From a checkpoint of a small transformer trained on Wikipedia: 4555 steps.
Each number is 128 + 32 x the weight over the matrix's rms, rounded and kept within 0 to 255. Layers, rows and columns count from 0. Numbers have three digits each.

# down: layer 3 MLP down (transposed), 448x128, rms 0.163, rows 106-158, columns 0-127
# up: layer 3 MLP up, 448x128, rms 0.181, rows 107-158, columns 0-127
down106:119121107096052116135119151159126131100084144161159177159111129170125167071162159144120189165125093128141151129080109128163142115215144142033120146177084107146153096206137154119167137106130145052146142126096130137145164157179122137095149101095164161156104090140103082085160103150165147126088101098103120090130113171129156165139097137159138067141142103138186137101159196153127095156094
up107:153133154096044174119174164129168153121128054147142151124117143142131118142169164160154109143136103118137128066085154135105134156185118034157164125137160105206117156208151158173154080141122127070058211119121107097084104149103101169206103135138191146140136136136112139107182147116119108145090136147132079113145139065157108127075167177069190172110099029160146091076069145153111105105139
down107:132153178137122139126106117118116095151133154155138137109118138095162160148146205141122149106173110141114163196116165110113100193106112070144106122058153123104150114077107129136136185114094145155081087153114140138154119083074116137139092152121110151178142149073105123146147181177081130114124141138174176107190083136154117127120111152170133185131121151123071073175111158118144151100136
up108:167120167132121091166114161125147145107142142148117151130092126107142124106102105136080137102094120161154094143150127109154114149165128146108099138177146061149102092117151153190177147157146133171110087083116079042122053165104118172155121113162185118089099057144155166094072105143172148120114140095111192160114081231137176111141139121150124129169110059127156119089157125173102104081208
down108:102120053138108116105109118123170141142130107115178139149142086115114113157170179082119128090169135166177126112065124085113198189109176083113119178194142110133137103117090133182085135149188111109104199139162116178136149114156080116092128116120106114140118138102166164173101179094104133140088080118110139131119125129135057129117158151097127127148167191170101129127075144080153099140082
up109:126107141088118109150087161077085121152050115178155104223026177106112132141119163113052065104176125161132105099156137111180162138168132148135151149109163099199072146090108127086165071128140140165103124176179126101118172195073051158088146163178118096176081163107099121102082155142121168154156079165120061172045137143179072117157064149190136117094075149191115129059109148122119145117165
down109:064115162129108140056113098064134143127150126081113114124168128132113116146058073204095087179118155194120054162093147134079210119112117168150157133181125130130141102114138070120130143127164157132134142172155205076115132119087136064153141089070177099102150102136204172092160135106169113079102146153057084148171140100070121109162088090128152118186166084115139215124071096116103124173128
up110:126099081116122130090085161172138113083178117110126152170147150123114166193104101114169141126137114146159152134095102189116081124084151120102121135134150172092114109116130102152148119151143121110134149117121082097170083095205131127134127094108138155131096120112135142068121158170132141157160120143139177144174119094120130167148134156118151142186142118116087098126136115104143105094088
down110:147110086140117111155110141088131126133087198148126124130153168075101124104131139101120115092101205056077091137151112146113092150224103169113121168151132174087054127138143127135090101154131101161124085120093163122107110161133131106111160103142137133097119108145110174085139132147122095134094119144138136128125181101110136104124087078103161109095108085116159131089137146081128032116144
up111:162119104103140122093175159184121062124101122140129136118161100167036114107113135114202096149169118151153083166165098113121171139097122132104091084179107104160097112085179100131119165166121074105141096132117122117139184187087185120122091155181128146116115121100090153161147191174170106141124157119141118125129086082123147110118156142140086140118102107099099125142056103121091149075134
down111:163164044159112075111126123153195111151172199132085118125129054172126145156106156131154116121178187101163114110094153127148126140089163106146115102176138138108103144058143127122098178126100126148110038105150101168126115092062141142084067134122129090239192120106108099114135114154106102161129124137139142115122136117117134127121171120126151180117153102072139112107079122178188150155089
up112:148078061144115131164119128114103160136101128103102127128132179083119139045104077166115132130142118121125095083113103119136132167129137141137179108140132130139149120153145127123123132138129108185165117147130158121100145135118134156101141133139131111088118101133169196105106098152075134114141157107161194101089151135107119129152108093142137106159138153131113081084139100099153195136131
down112:134096109083157157106142133134136092121174138104153108157131151096102103128086082093114136079083112103146143134121078100174099073109134139140129140133180105135133132093134049130159071104110092103137118161155154122101109127127124108066165074159100137154118121173138145069114061123136140104177097079108158088099193144130157106099148076141159137169142087120116036131132133128163144156125
up113:104119097161108094084144134121165134097162080125164142099136098167117141123126164139095105158159162195158163121147144134124118139119112160127106162129103149181116115090166087164112155061122199129149144100092091088088159141108176116181138123102151133121121182135118076149124067145152104156181144100150071145102147097170139101127155136135103138109097107143177209154104094156099075078137
down113:163100163151141082132196151192132098078112144145191135188154110111175118109157150072142115155112105054146156127115117166139180126120181146133086090086120164112125134095125136125145160085115158112110118130052134114113123129085141121139104140165100158139192165084114120133114115160165148139113158084154140136148100116132105121132115113143085135177163116136198114138140106129118108152136
up114:164186084135129077156122118081132161079112156120119138146137146155093166095120119107176131125157129163118124116130135163156167134125130124161131170173083125146096153149161081146160138111131084080100109137122144126116156141152159103106170129121086131159090114100125135082084100078106110144105106134139149117078105095128179112145156114187109160120117100102112143171147097137169085085123
down114:107130083071170103145152105108083163119169147081122079134134085149143139100160100126132143113102089099130167120117095204145089131130165159145148172133096142107145101161094109148133122061134109168072129187133166103152144078114094131110192122158102188128075139120129099132117138110128118156171144136083129084159120149134195173145173130119104128126138162122063152102128132122144090151164
up115:101106068144186118202129160129207071136155108041122080109174146137099159105105095108090112165133105089118149116166154136060151050171101160160121063146141139126184129088090103145088141152093086151063133092111174138123157120125122112129136197186091147168045087159182116105170126117215113118152117071156172136149115175066121143176128109096072149057116118153084130072158067149117120120155
down115:102136090140132079091105095094103080149088123162134128141147126143123121091142076136194111233124171114165184195142071097063139098186147086115102104167205089124145096113149097107098114111111136154143208109178175135052105093150120140116060183096159076075172157133105120106163158156127183179111177189143141124127102135095096118104077108170143180123104166126216167103113102144100085092127
up116:160190158138146151147119086149140120127127188118088059164165080117183155136106128113094091080124194080111081108105105106158127132088161181159053177119078103165140142119180068088154092101119094112127045161065127147083101119067154148158126142181163117108089198146087137144200128194132107148180135115107086166170128126166107189149086110088147126128165132079093138172158112161145092100079
down116:167103150086097141099136076160085116201091091137126073127100093073134144121114176118159119093121114121106120140157155130143130157103158061150141150140079127089134122140156130085094138232105106129170166077088115172134070095121150092161167107081133023229110125076133084131169104173112071148151128157124135156079134117083076127097079196184042153127152168192035119141117114098097135148101
up117:114143105080060135124120125155103078113155096111157136080148131121137130160161077111144089181133136129181213162081136101110163103101111114091145151055058100135111137139104102158138097105094160161132108183095105078135103135101091117165137127125128183127123130159045138129166106158139132156115127142166083120115177141125161199151147124087142057101123130171169097133144143072154127159073
down117:118127156117099177146179113152108174176100188082143096191080159106124145108099116088119090176095098163125182129111195138081101071087099153122159081155154097131053206167114151133116116133118133108080117130131087077098086132147152097139132188162144175112117084157168147151112091091135116107097144092166172113097149129104134135080109159150107080169149084197120115143111116131120136122110
up118:114135032127164093141089173168127118167136129126112135115108185195107084179081097096122149153097093127128153152147140135092137086163087128175139150176121140149108129171201129139136089130121066114087045094111113121114128142129101166171120105115158105134122172125103047138130158140133147099118128131143081140180161131151107087122181101141130136130153158158128131133206091115130116132081
down118:131112210153105072144128115095172119128094139149103189101150091129146109084180125077065164069151119110108100180122156163151135149081109118110186129143128064089116096081115092076065192102140145144107170112148172169177162127088146123114157127110147144118129119113120132099100180099111161129110139124147133101147156118142121147134092147079145113107108145141134151132119161142127156144180
up119:157151117101174106147164163077142126095159142044110142091089080135186151109148134134151162121095134135128145153151161128127154113099104144128132102171148127163148146168118134085210130130102061154139131122065094121187151101161098150089102099163100095147089157120098110134113067131194164135117187078161146175166127160075102072174112158130151112103098109164088076091086102077100133136138
down119:090135159126138115115074168120128174127064167122118151134151149121114158123135147140125101127069143115147142088106151106101143144114124156112099105205094133075183129124129148068145122126168104141172150092181128160132110188186074163149183071106055147135145099137160146160124076148078138106187165136204120105136161155191134084129096119142132166120116138135092075165133168112169177109080
up120:103106123101190122129126120166156115121136117149102110140105134095128125134129136148158107055091087215104085075130109145130081076170131108096115150097153136166189163127089096100127156111142124201113134131076149114098112127093153094147105158085149146135126098155146117159101123127157215148136139179116157128112177152184109122182112130162163181144120109120142113094164119158115092109082
down120:108135168097143127094182157170132106089106105112138191102167155129084142090125127117142115185109143129140144174155132150142119078147100138105120162203174092098168151149169169136113065131076092157163190139178105125126140145149111160096170153103118174167122149123125102181130149191142146082108108079100115113187117148098141126133092128143163139114106066138117109140067164114083178126204
up121:125104068110147109150135132090155107194113175100133172159158162164091111141143131121122114162173208132153142130131106102116161193126047136099089081117162112098123078142158144086085119133048112120181139165139118131124176146097103149110135084141138106101102035117173120136140174161108135122143130192110081112100141096138119129155113141087062168077094120189142123120176119062139112159143
down121:123165156108119168095149167204228199085126156129119148175185061129136113125071101160181101119112140205184081104107147146099102069127125079181163132149122197159135164083130153108113127089154194141075121183103157125151098089064116200092114113175156128151219164114104175127039182105154155149077123118178104191137053146121107080125086110144158082165158107103141073152114162177123169152097
up122:127128122128138129078043101111101145151097082146093157152149099170151095141106122173096127113157137131131155104092176088054113110235138110163141152107158141123152126135127190148154148121104137106109101098118118112158101077121167122156175135142104185135143128114114099159149107204180132121102157125090091137126119127090140103128163140164140140083167119090171100157131145127098072147101
down122:125142109116119142114134179132096172093132188114156152169178077108100192113146112149147158118130143106130145109151134159129121063070115121084161149092130147117109087133202160100142122116113137145149150111154111118120146066096109116132200139167186117089129126125147114101167079139138115121142132128143111151169145134140220141082115091115091118105143091062151137128128111096083062150087
up123:059131109135110038144114157109187162151212170111031106139040194000141130040186196072146083191128136069004135128196161119135057048147096153114148211119215126156206047114118074080126143111144099224218100113094116102209104059122154068151051151148143104211063064196133173122173154203167141047123053082129212160000136184125094096211250082216159170174091135100115128092080112121121139157157
down123:107149206146125109115163090178063161034086130115076134060000105137157183162090202110153134138111088149120106085108196163130030091094023173149182140174150090101254092107143114162140171174105138173039072043068000107237093083097178088118189235062123214138063093066039158046179093205090134017111102111099198105129084151154176170162192127180138142120102162177024016142176180190117093168172
up124:127090101106152107161068176138091169152097097117109112101154237146074144110136126160165150131106110193139089114107091091122094128159133090120083162156082130141103166135092154124148094093136181115117169143121127105101101132105200144107142142160160075129105164119149216124098090069124134168161087129069099124077143100134130129099108192137144139120114164093131151120169145101066142104159
down124:109130116118100180180113194167135098142089088127105120111107146111062187103120137136105135122158138144155065070115151131156088171160151096099149180131119089146035113091150086088112102089102128139139158106116128121107167110125133146157136101123127145131131151142135160139149190135132160131110119127096065164124164095109117097225111149127178157101175107139083117130127117159084184125224
up125:069154128128120092087138141124213140071129113126130166159138143148128127104097102119144077119113121163161152158133102107121169116061091108137142176142131121166086100163170109138120065144118097158142125092108123185106104100139118112115116082190156168107161135156117131132129153107106148154113103161166126147176159207134124142214182187132129141123121125125123130115178074122153066088139
down125:100150159178120136144109083158111101147095133123105158138109122056167110110132163145143130117096136161142135178069109164192118143181053147126115125135052128106132096119119155141133167149111156100193132126079147119214073149146123126090168146148140186177153125136183182112136118153117128130109133121107149109114118126149218124095107081138113066111107147148101126159140138136070131164088
up126:157141094024130087123140160098155115155094134092108189104175119145133102130128088167129123121143177135109078119108100121142145164211163084143163094154164146104151212097132129158136111143161136121081130138133123093118154115159111088146142146103090125157112095120119186148120092172082170163060104183110130170093139085155079083108151157088095125163159084143121149167177106163132134066127
down126:097164174110111143135082142131085142178125113118118124146101149165188141063171070115145127109097093176134117142110127112168107111142063172113126125088114163089132114158141068091144147151104139135123158127151136143121109107095109113109187113152081092116108094143184151104112176114136122137186058095128158057172124092155101126091111085113223121111182142114098095120138177087091198141109
up127:128125116101135129183152133084085144167133131143082112102150126086096068118126147083159162158101080113124174141126090143110129108082153120110124110137044128154144157112168071166113183099102081071184129110138160144110123144135131174091109119182126121109124089151133086091110134104116173158122150171167055165148159138100137114069111191104108093123112153158104153115116067160152126163099
down127:122173149150104074092118095158128088117093210155196128165146111176091152152134130167141137128181127099078090150117111111070163103172136138135087148098155076107102164065134156144117043128175132154131136116140129054085127095079131060185114134112119156072122149105116121117155105131109138148111133150128133120130124142180079124103101119150175184159109110088173168148135090101097132141130
up128:161207094141182138117178147084054125177077139110153088134152089125079128140159109165133112149083087120146141066127124151157093162107120191177134105097160132139128058163125127103100123174162111168107143148130146128096103121115108097084119130081076112132064121076121124142133114129156167123066139155123160119133159097098156196118120120122109071112085129190142123151123095104044104128120
down128:085096124142149177142095156113149153147139152162087151152122166177129084082111096104125123107110074093164093135166113117057191098139125082099160165117171156181118160153133118113144129066044106067166150083208089122124157163100113118115123127227120029099153115132097119089094123151042061071142106116091107142123068157164079117156112132099141133115159203127115128111096103128183089177168
up129:150184152141111104178132127134131147197138059132125149105145091148172066149102169089156139127079085124140141101145155117090191086100159102167118097117154161151139143098124131139187126075164149138125141126124097128136117126181061084138112057148138141137087149181152135117142129148136121119129091119055154140149076102041087144119147116155133140120083158155114130101141088103159111143133
down129:119147177180095115105132136143095161132104088160153088074127083095116125104177154146123149151101121090127143186154133111102137124141150117140090090177079106073110202141131073120142145176125156130109128149094119149140049135115155164105152114130166156172151118125152146104152112143137022128152127146141098103108144121112139074160112130150129150182124135081077147118132153129134163171171
up130:096119145124144141109114155144135153121170094107137128127115152120139131115159106157176159107140093099140090090141080160140080120190084137094173094176100134121104125150096200156049115213146131143127123120124112112163120169177141075077122128164073094145119114167137138116193073142122159172125125141076169160201148118101128130118159111170159133111152133147115138118116130116132096124091
down130:115121120097134137131102141123168157155136102121189139090086161158118070080154163134179149093125160138162107158138087118144109119090095094128177070077108136125131110120119134135138105083109140156157160123132103148151187064115098147131124112153125135127166124103131090111163113128131168114120156156135132169094113108148177155193117111136126144111116183134128131178128075159119104120110
up131:108116087164136084137118149149122141093122128104125116130213134139161142143159166118089112088140109128133149142179117126130137148126096116169127105110141111090124139079181141135123120135139143135125143123091115136199147116159155085142111170114111151144073117169074120164126111122147091124134120120130172130149160121113094083071163142157103127070184116190104129143134095123157121095165
down131:092098134060152097096127132163185076151154119137127159134119143133133162129134181079143164141164129187125147169113149176136122096165089163164091157126165159195086159173114112143099169105138124129092060117088145148095149103152136109113136107145096150140154125149126156085102150135107124118135116144135162133151134098134102127092149123114161127120108188092100118121086128110145112150129
up132:155151050078173088121156118156119050219108156096102121108160152145105184179140118101158078101142179101061124085135103140135132130080119105122073180163166167128183132118163200074097143103081098139122174140129160132131088149164117088143176145129091180121094131146135142133160146161233116121116173136140113120135137109099101138063094127113146147062211151091167121148160113122156187073059
down132:151116179163123117170082140141184129103175131130204157173148102181198089162201104136122125186159134147174125187135098091106172164137128070114162088180144208111071080160121154170142096121100169164111148116149106139075126159128138152121077078146104094114147149148087096153111135117086162151134129150138113148119112163116118097123117102118191207169145139152139176079113104059145136181129
up133:082116037177130120101189066082149188124136170093151131138114139148155094131094133141086152170105129137111132129128134140092115129056091159133113112143207032090147094123119120133128147064143188129158074123085151201125151136126125170124172092175175124110121168163159149103115086131203113100144110128169145136104103135158173116155183095132143150129172195137198108141142062133079125122150
down133:138158090140134164126172166093222147114172077202133141161146186193155110135172153084159165080136127101078184101122144080192151167107103140104086119154102190156098158091128085151129103135110145113124115123162133073085139141095138153149132152114121153123145161102168134141089129137098097104097159137124135166116142146149065116149153140144156114127139166132132188119165141146173162159097
up134:153116136131110143073179162087113154085085199090090160157164128118120109049133173099137127183086083131116112211104092118096077144148217169145128144155148103177102167088162119162148150154118158127172126115120095128089156149088106108142114112149212153134158156155088010127084097117109093123132128135165105136091119110098147102129099167148158085150161182131111085108105153138129229087104
down134:085100169094076051147133083121157113111149160122073113148164138095076123098196078164150123172142170118130134204132187151134114146212150090127116134131116098134141132110161110185143169117156114118135144075166096079185157063112189146099097183130175121127076187129079090123168130069177144135107104084151109109191189084158117097121128170092085138072140216114112071120115182177127109171139
up135:125138147090183103110171142152123129194081176090106145105186095127159159173053113089102138135160142130095147090109094158093139127103152096097143151164169141139055146189207128054128103142098098102175224096180157140096116131082121194120122109162148148146204117163187152144114134095075139119163131217049158108130218080032174053109163156109070065174120100097098128121089097123111169068117
down135:098098095073152150080119109091137119143145135118139096181188139155097095148146056119092111193154099106091079114148055109109089160101119144104071121127156133050087125149138079119122113198181137137157150126108148128095165173177105146127122155139141106118150122172131093142097198099147073092118090066154120126114150089172111131120097136130140141121113045015147166100129068076145089139134
up136:077099155184129208160172169145080155126092063192107113158104139121142102117162161133109158096131119165152133141144106170156109164090146091075132137083128142121113093193102110108097128125140148180144108157095108118070136118102194152078141162103161111134053146101150220157104119097158129145091184150085155146059129097170083094149091147183170129102095128093099092096175140121187125140155
down136:069102137143115098148132135159150038112147146079190138070119146156142093121093107156119102153126129159073099122075171103114172151103106133161163110139175125131160127160125128157131107147043108123151195115107163154079125127110100127119151127118082136181150120148119073129133161157111128117131128173129110127103133126106141145102104147126153159075141113088175149109092146126210099174183
up137:086206110156159171165128166065057146144112137159113172094133129074143127139136126118109171132095129125141119054108155112127075119147106126143152149140099116115092149143104140099106121137131079134135102117103183171177126157178111133069121161095116122137102135162077125138141125138144203182058189134156116166101120139098156142082199120106125134104196146144109099123105109120101115137172
down137:159142144120119135141132098152116184100191136075089145193146107176144102121105113104116119113111136064131110161138082113092114154140108097106121075080150106142156114088146154147119155139174115178064100116161129190135200096165154083113166163134114129158138153127137128111141129133083118084081144101137116113176084152104129146159137120128188146145131105127079211116125111155143080143073
up138:157103114123102108148174135187152090123107152097145184189105177158138176126158139157126167229159140114134178140098170138202102172008101176158136143155107081149121102122150125174147089090077137171155094133113081165115161063042089142185050186085123096135112111122121141173117146131200202127127104073106152173130124146024188106121157211083149083110142093158125139057129198062116136104091
down138:120149137082132104198138198130097159111076168130064133137175100099062106089111091176130078198085184092130102078066179099128111131112089107157169190192223128129146131071180169125150102128145078121125155158099087135144204107086112122121064095096228201064098175130126066138120135157113123117108145137141141121171144151125108145150088096152074128123124079136202086041148127124159153096188
up139:157133143130056159080136159137145112179072074175175106132116127136120063096187177169149159107079017161124112089174113138075134145154091073118099106084103157113119142112103118220110167159196156133112138121119143087174100140121177144124071106149186094110148168100095113092132108146121104132107151163142156175115081103139105068115170150182138144167136094175191088144117143128129178111128
down139:163148129114111154176142143176098129118120117140150169152154138124176145187113199132146123114113121139109137105090124173122139176130101125150144114097172069141130097118105080133075105084127170134105150148131129120132191148068096146117084159104182129146145121110134132120140120114113130180131177191110116139189142131092108182095086162132160108119190078145119163148139141106060142089148
up140:154123130096106148155106123153135131122152179148084116128105112152133103130135081086144125137129124155160116132148120104076154090123115178130091125121117136150129109154148102111118147113131144185138104150151135141094105138091079116110159117130096113100117133137122059088134113124113123105098108158152122130122154141126098103128102127144134152167176121158138166108116103098093155116132
down140:125147134135145124120168172172143152140086162142171103113140090146112151131163098154139167118163154179114155160157130138162095147101128149115104144132098167109167094167118154115157044109112114163109143138143100128109128103149152185138122077156103129098147136139074213099153103152213146170159149124117107162167106111142109150121200162127104091080161159081162114164113091144109104163117
up141:134129122071098123071213127163213146091096065131110092082073120117117102114066057118092058101099196067170082154154121095083168135154110175101105182147195160137113122118108088090105173142157135185164102145079128148057083070118087153130201176114179158120135115153185092107145102179114104141161107142029183118128127124118175164163102138161092128153160071157074164097181179104090114147160
down141:125082120137104080124109101092088054150097161090151126203119125108102088088128112071090152183166105113165172119089136136152116173105089083122132119147047101105082128132167159089120134106094089048118085120181134131131161192085156090094092095152144135120104143118171104168074126111110192086113081129111124098140145169134089115124153112084150096112212170132149125133118124072116081105105
up142:144103159096129099125137165148118120142118137119134088182171139121198089159111135129104087109109170135137115134109143129095164137179134126186132152135060119158153152127152049093140106106123134108134150086120142182083130083106118107127184149141118165076079149092090109084124116095144133141133152171143132104137133085182113120090104116118141151112093116105132112109149112158086116159153
down142:115109113157144093100160129078143123159116119153081141127121114133190116107124142085130163119082165123081071136153096089109144156158157065118155122150143133098112115109119100121063097081124153130148109061170211121148101143152162141112153133109120104069092135083125097185140164121108127103163068090110102132103157152106077120130136151122148144172167103099137093095084107120154135143120
up143:149131124075124209104123094135075083150150124102125127151106136121125101191156126140162146100112150096140077168134060125119124053145168098075162177143104125086165151144094116127136152095149095145140142168118151146120164149145138125088090160136112147098096136101144147137148127185141101127126093175074142122120133142132149110150154158115153133162174192133150069080165157063132163071150
down143:144125162096175135091110177116142097139191148184158117129139130115126155159097161145131109114065165160139133148167170138103155102115129112144100094112136184173076087144129171084097137109103095135162063127145174132125153062134079177076120114138118093113118094137114127137061121044144118149157108134112103119082106102153116133079109136099121118190126163130125143147159099079101174095157
up144:157075147122176169156159148093127175135189114147109131065163183051108184139140122150110181136126142099120103111193123149124155071085142083123070164128125164131102132124141089117110177093105126168117172167066144089143119101132140152115149150125098127087108165198158109105104100130156160133126110107222131150129103110113123169115077095073134206122133145195055078130156124174178095091108
down144:135119148107101117098140109146071152167102116131102150118108159155156124048164152116126134098144050099138140095125084139136104112069144162194095113130141128107139132211137136104118129155136113093107138125096182138113123133106137137069153126135089113136101150181133112140138162122135087058093151079141166120166128152170067141161085122171122113176144112120128194127102134084230078131105
up145:054187124174212166132130138063127134164171130122106116195104191118147180151095105078095129158135109167132177173085176159152083095141125122115162118140110128122136084200114139186106051245217088155177061138153167155103084100098126157123129115095185086080139129087133136079099160121179137163135044160115123157163093112121155146111119143127071076178148135175125126145110096176148166170172
down145:101109143154143064166125140093143123132070133164145061156083045118136157148106131105040162086153117161163202113080112143114127170118134059155064114105124112190094077092120171175115154149035143116118158132108151160196079112133160141145130130213172093135137142117173123114151118155179114110072139109118159160111155085062138124235113148103144119088179115141129104117085189078073168117175
up146:190143097119136094147130138086171113053139117166125099128119156166146146127122164163150101136161155119075111103187136158166147124109162102101137120162156141190074105107127172099167080128112152155093117095153104127143094126102114114166183104113167140179156110071124112108138104120073158118183171144073173117140117133103124162124101089149119125166122121134085116135099090102129099093061
down146:109188124090132079101130190142128129158152108100124090160111127147151137148128110163088126204138163115081152088094183150132183078127151144115123124136114122121180114148127104175182081125138123132167136046132114130181111127146175136123159113129066126073151160135170149093135118123121113149144034096146073216129113118144095120109128098112151158106091098109103122108116138160214111193121
up147:148087159119147166184111152111102165122137135116153141112130112156111121152155090149112154147096148153111102110152143127142122155083102154109073053090103084123116139133166115125175161154150141131082132117112083126138118142115128168092166104096131132136113135151168125154135150084140075172171148176100139168166106049134176145094176167130106138168155117119128113122115165144091142127179
down147:081111111136118119143090131180125134140105155123120109137055100116181115110113118117109123110119122174160126133135141108151088108114078138128077126153109144174141078080065106160085107141151153111099123174133126116085132125157151123169135163074109140088126093077147155121111114090118155147167158100170116077181128119120106119091130131133131125134148129083122121101156127160131142143116
up148:168079184101112133126162177129119158125141120090101133084103202127129143143123118148111128159058082217109120118179098088111106067144137071109101156130106139112110046138068141149137119155129141159095165148133116111100102127153041095118116128150136105147132149194074100107130150109099177143147164164150148093095100126194133162130189135135110108091081118167155134128167095115128108074177
down148:153059069134153170153118203146202128163143170132134073096150157125115179138152107148116140118181135140074139126051131168079133118106141121107114128133070132132111212105164111174116116115171162091210135203144099097112132092185165204102066120133156164147151096112122139104159162068143084164119155180151130099115117047143146137216126158096079133080153131172120135087111121138053108061136
up149:120158204147130093082121059162139115127103173110137127173100140118130046120118138101141124157182145112161082152139115121120155140059130129154143109132110109119177154130121115158140142095191133105107098146063110148140109179151102146198145117142194101102077139108151098101138135142104090118071068091159086122133108120139138076124091134142117119172093128135140153125135093158177084109101
down149:115119053091173065118128122104125149113149134105120078106164123097103156184146158105107166085131118083098172154140087146154121176116123139149148171166096118122099090164103112108122120146109143069184150118181199143129120112147110121110102137158062081142151146166184133085148105134072104124144116125136161141137140130129119101127115120155154155119115116080179130174177126112129155093142
up150:137156161156188139137107116103143113139089045103165114148187173174142206154048126036140175074143175094115138117128090190101113119092123110099105082123181169106114164136116170094122145170097102145136152149134153077143103142144136152092200183141108137065122117168122194113092134128069066138136139147120124164198093160142129071144061116096142103129114115146120095133078073104175129123181
down150:155147059105111148174166141142129106088123162172083150111188181158114144154162179176123115126111074146198119170177143068124140137057102153160183096134059132123149150102161150096152139078101149094138177109116109119149106128106123129119136149142135086124110154139113148140169117127097111167149155148096160124130115073150098142098100108138134181119051109111078142139152151125112125064162
up151:116175167088082142050117149127116131144091092134157147151111199123186163137116085124148109107117113164138203065161122091118141100059139084105132157144151146158098154123151135177145060153148136090079120122124103075129133156123124133145139154044166192115172153116078117127092137131161121187085064204126115163125158141196131148064138154141188091161142105093143085088173064164146180134087
down151:128094109131144112139090069119132113104109151160125090125091133107114153089147178101063120168126179046138081151138108148116158094188133143154106123134101078104114089075138166162144173127122121140101106084129094147146158135149199139108099125108087097081076118079174147219172101140157159113119208128126157080149100132146088081116149100141109169114101094120184184108106159105107229123140
up152:163162158138124086122129108113152155109128110182106107143120099114172120128135148100168150153068099107139056081160126076121116089107103170100139112116123140155071190058103141167083165127205201215157113128119136125127147143086113095157092145179144069137108196170148080136161145124157141172140065073132219155183105073168181103123089145179227103160126188182054149105104141194096158140170
down152:087194085117145142142140126185108143114185098162218117138144128088161145130146141148132153111171114097145107098122116156125100151076105082165165138143169122136062105133141113114178083100106131094129134147110120137082101112073123140109097099121129113144162169099057131113111145094064145147068125222157092103158114090176117135147118125113136115143145125105135181135094123143104108094113
up153:159164163140160147121187108153158123087159057133109103139166088160143100099097119072111120142130130163129142132172113233136116155122154130138106110169154122130142120159058171115103122081143162118118112090096086120131102140067133108091168118096139122150142120117088200055127177154160055132113166189039137099115084153116184139118150134141122082123109137114123107108123123163137084134059
down153:108119105136077143076120063107120097166069111084125097086129152161094067098198202087094203141063122116057085098113079115138133146128181100125067112176080178182154142189149161149106148145113142061117152143123190181093125145146133141071157063106098144109143177148153105156140173171118165104167118139133146088081190121125160086123141172172131131130078135197107077097071114106128164174056
up154:118144125109123097102119186163177165159124167101120218116117132140142087134140106156109108126131160167125128113127169130135162132082132154148120060153150142120139069121195128097155144122109106124075084107089130144128136181081119212234223133139156120143116054132175087142103176151113126151086081155138091081157134117149151158069086177098100134124045098083086133154130068120164105118129
down154:175126129129178159122126109083172167122119142092110072141187164104106121138091145130120146109107112138144120107100072119120167154119146129172185139129141107134089121062134139080092139126120053135178188095129147157090137139101112096087080084120153121150165148127156087107102121140137122112154144145133074158090134125130122122150128120118062036062092205124139101174115144064159162069180
up155:107181115188161162127145108131189114094100132134118122096192096122158125094142161086154126158170119097094094138139139174142123159148149125086130143112080117144155126083139129101136144149176142118183121068133156110102191172052149176131113060112124125128109112076101071163100106159158124181125115081094116125113170127181102101107128182046115107123088094082201108107090158102138106124233
down155:146146060142111176129136156105157162102120110153129118111169130136119154132165094186158111088102140097131060123099214135083162142122141086102180101181183164157141142109119129062114106081178122138155160190099129134148122113093081097121102087132070190106196119136157109149141104128145145135116126136123194129126128123205102108108110153129168089118153125078139048108144176098106112153127
up156:091074163152058103139189101158085130142146128163138154147157125065130164149134097135135115144127156138071116132235124097152161091105124107123182132135087135091139134153134069082091119113181110168188133195165096101128146181109085157157113098157134146086086111172133148123120125138169152165152083112100123143126102138097097141110150115090171126071123126092131136114123108113086073143106
down156:172132143097172120183099146139075146155167110138140123151140134158089074115063179127115105130130135119104124086106104173141087147167172121077143163151077164153084149170123123107128097141069090147127112102112114152116124109141151089095152135138123187169104163093096057132163128079156130095097128142113107087066149195147116175145126176133095103154124134119168123137154087180103150131151
up157:111054112109094084173079136102167149129149071112146089135065070150097209125110089139112101152215164155135126163152133153123172168081118141152139153213091148148100160137183101124175096130125115127080115144119110156104112084132109139132105098156136184095155141106082186092146133132154134125133155139154124105083060076129141085070237114141061062151133135072142103161094086178146117142087
down157:096070154130099055157160169128161110155138147149141160161062161057127121128130127079132150103119087132105158103157175128151095167126143125139158158112055132086101093199099091152160099096166111106112148147168217143086111089119155056081120163117086121096136129151152169129090158118144103171130106142163151101130159075081157154147142164098166046186116158137161113122148130192138123095106
up158:142175227179075102107141126134160150115156122121090119160121115112142134182127149115192113174057129120127136087160157138072132075103151115140135145109108136081127079103173140163144138143155131153127111080165101089135154151144140096157163177084125139133084111154086182151154120163117118090129135136138073112139128142112112128124180139115109094132173157085114127125088074187136141138089
down158:148192076133187154077155158154103141163116142120134105179150230134168093162129134119164116121089113130068165163138113172086191112134132122144149134162116145155104123162165164123154103138113113141127089165106121103119035104129120136120137125130044066087122147119165093120110076113081170073138087086172124104140159115181146129112143101130113093156136101080155157170153107139170163086137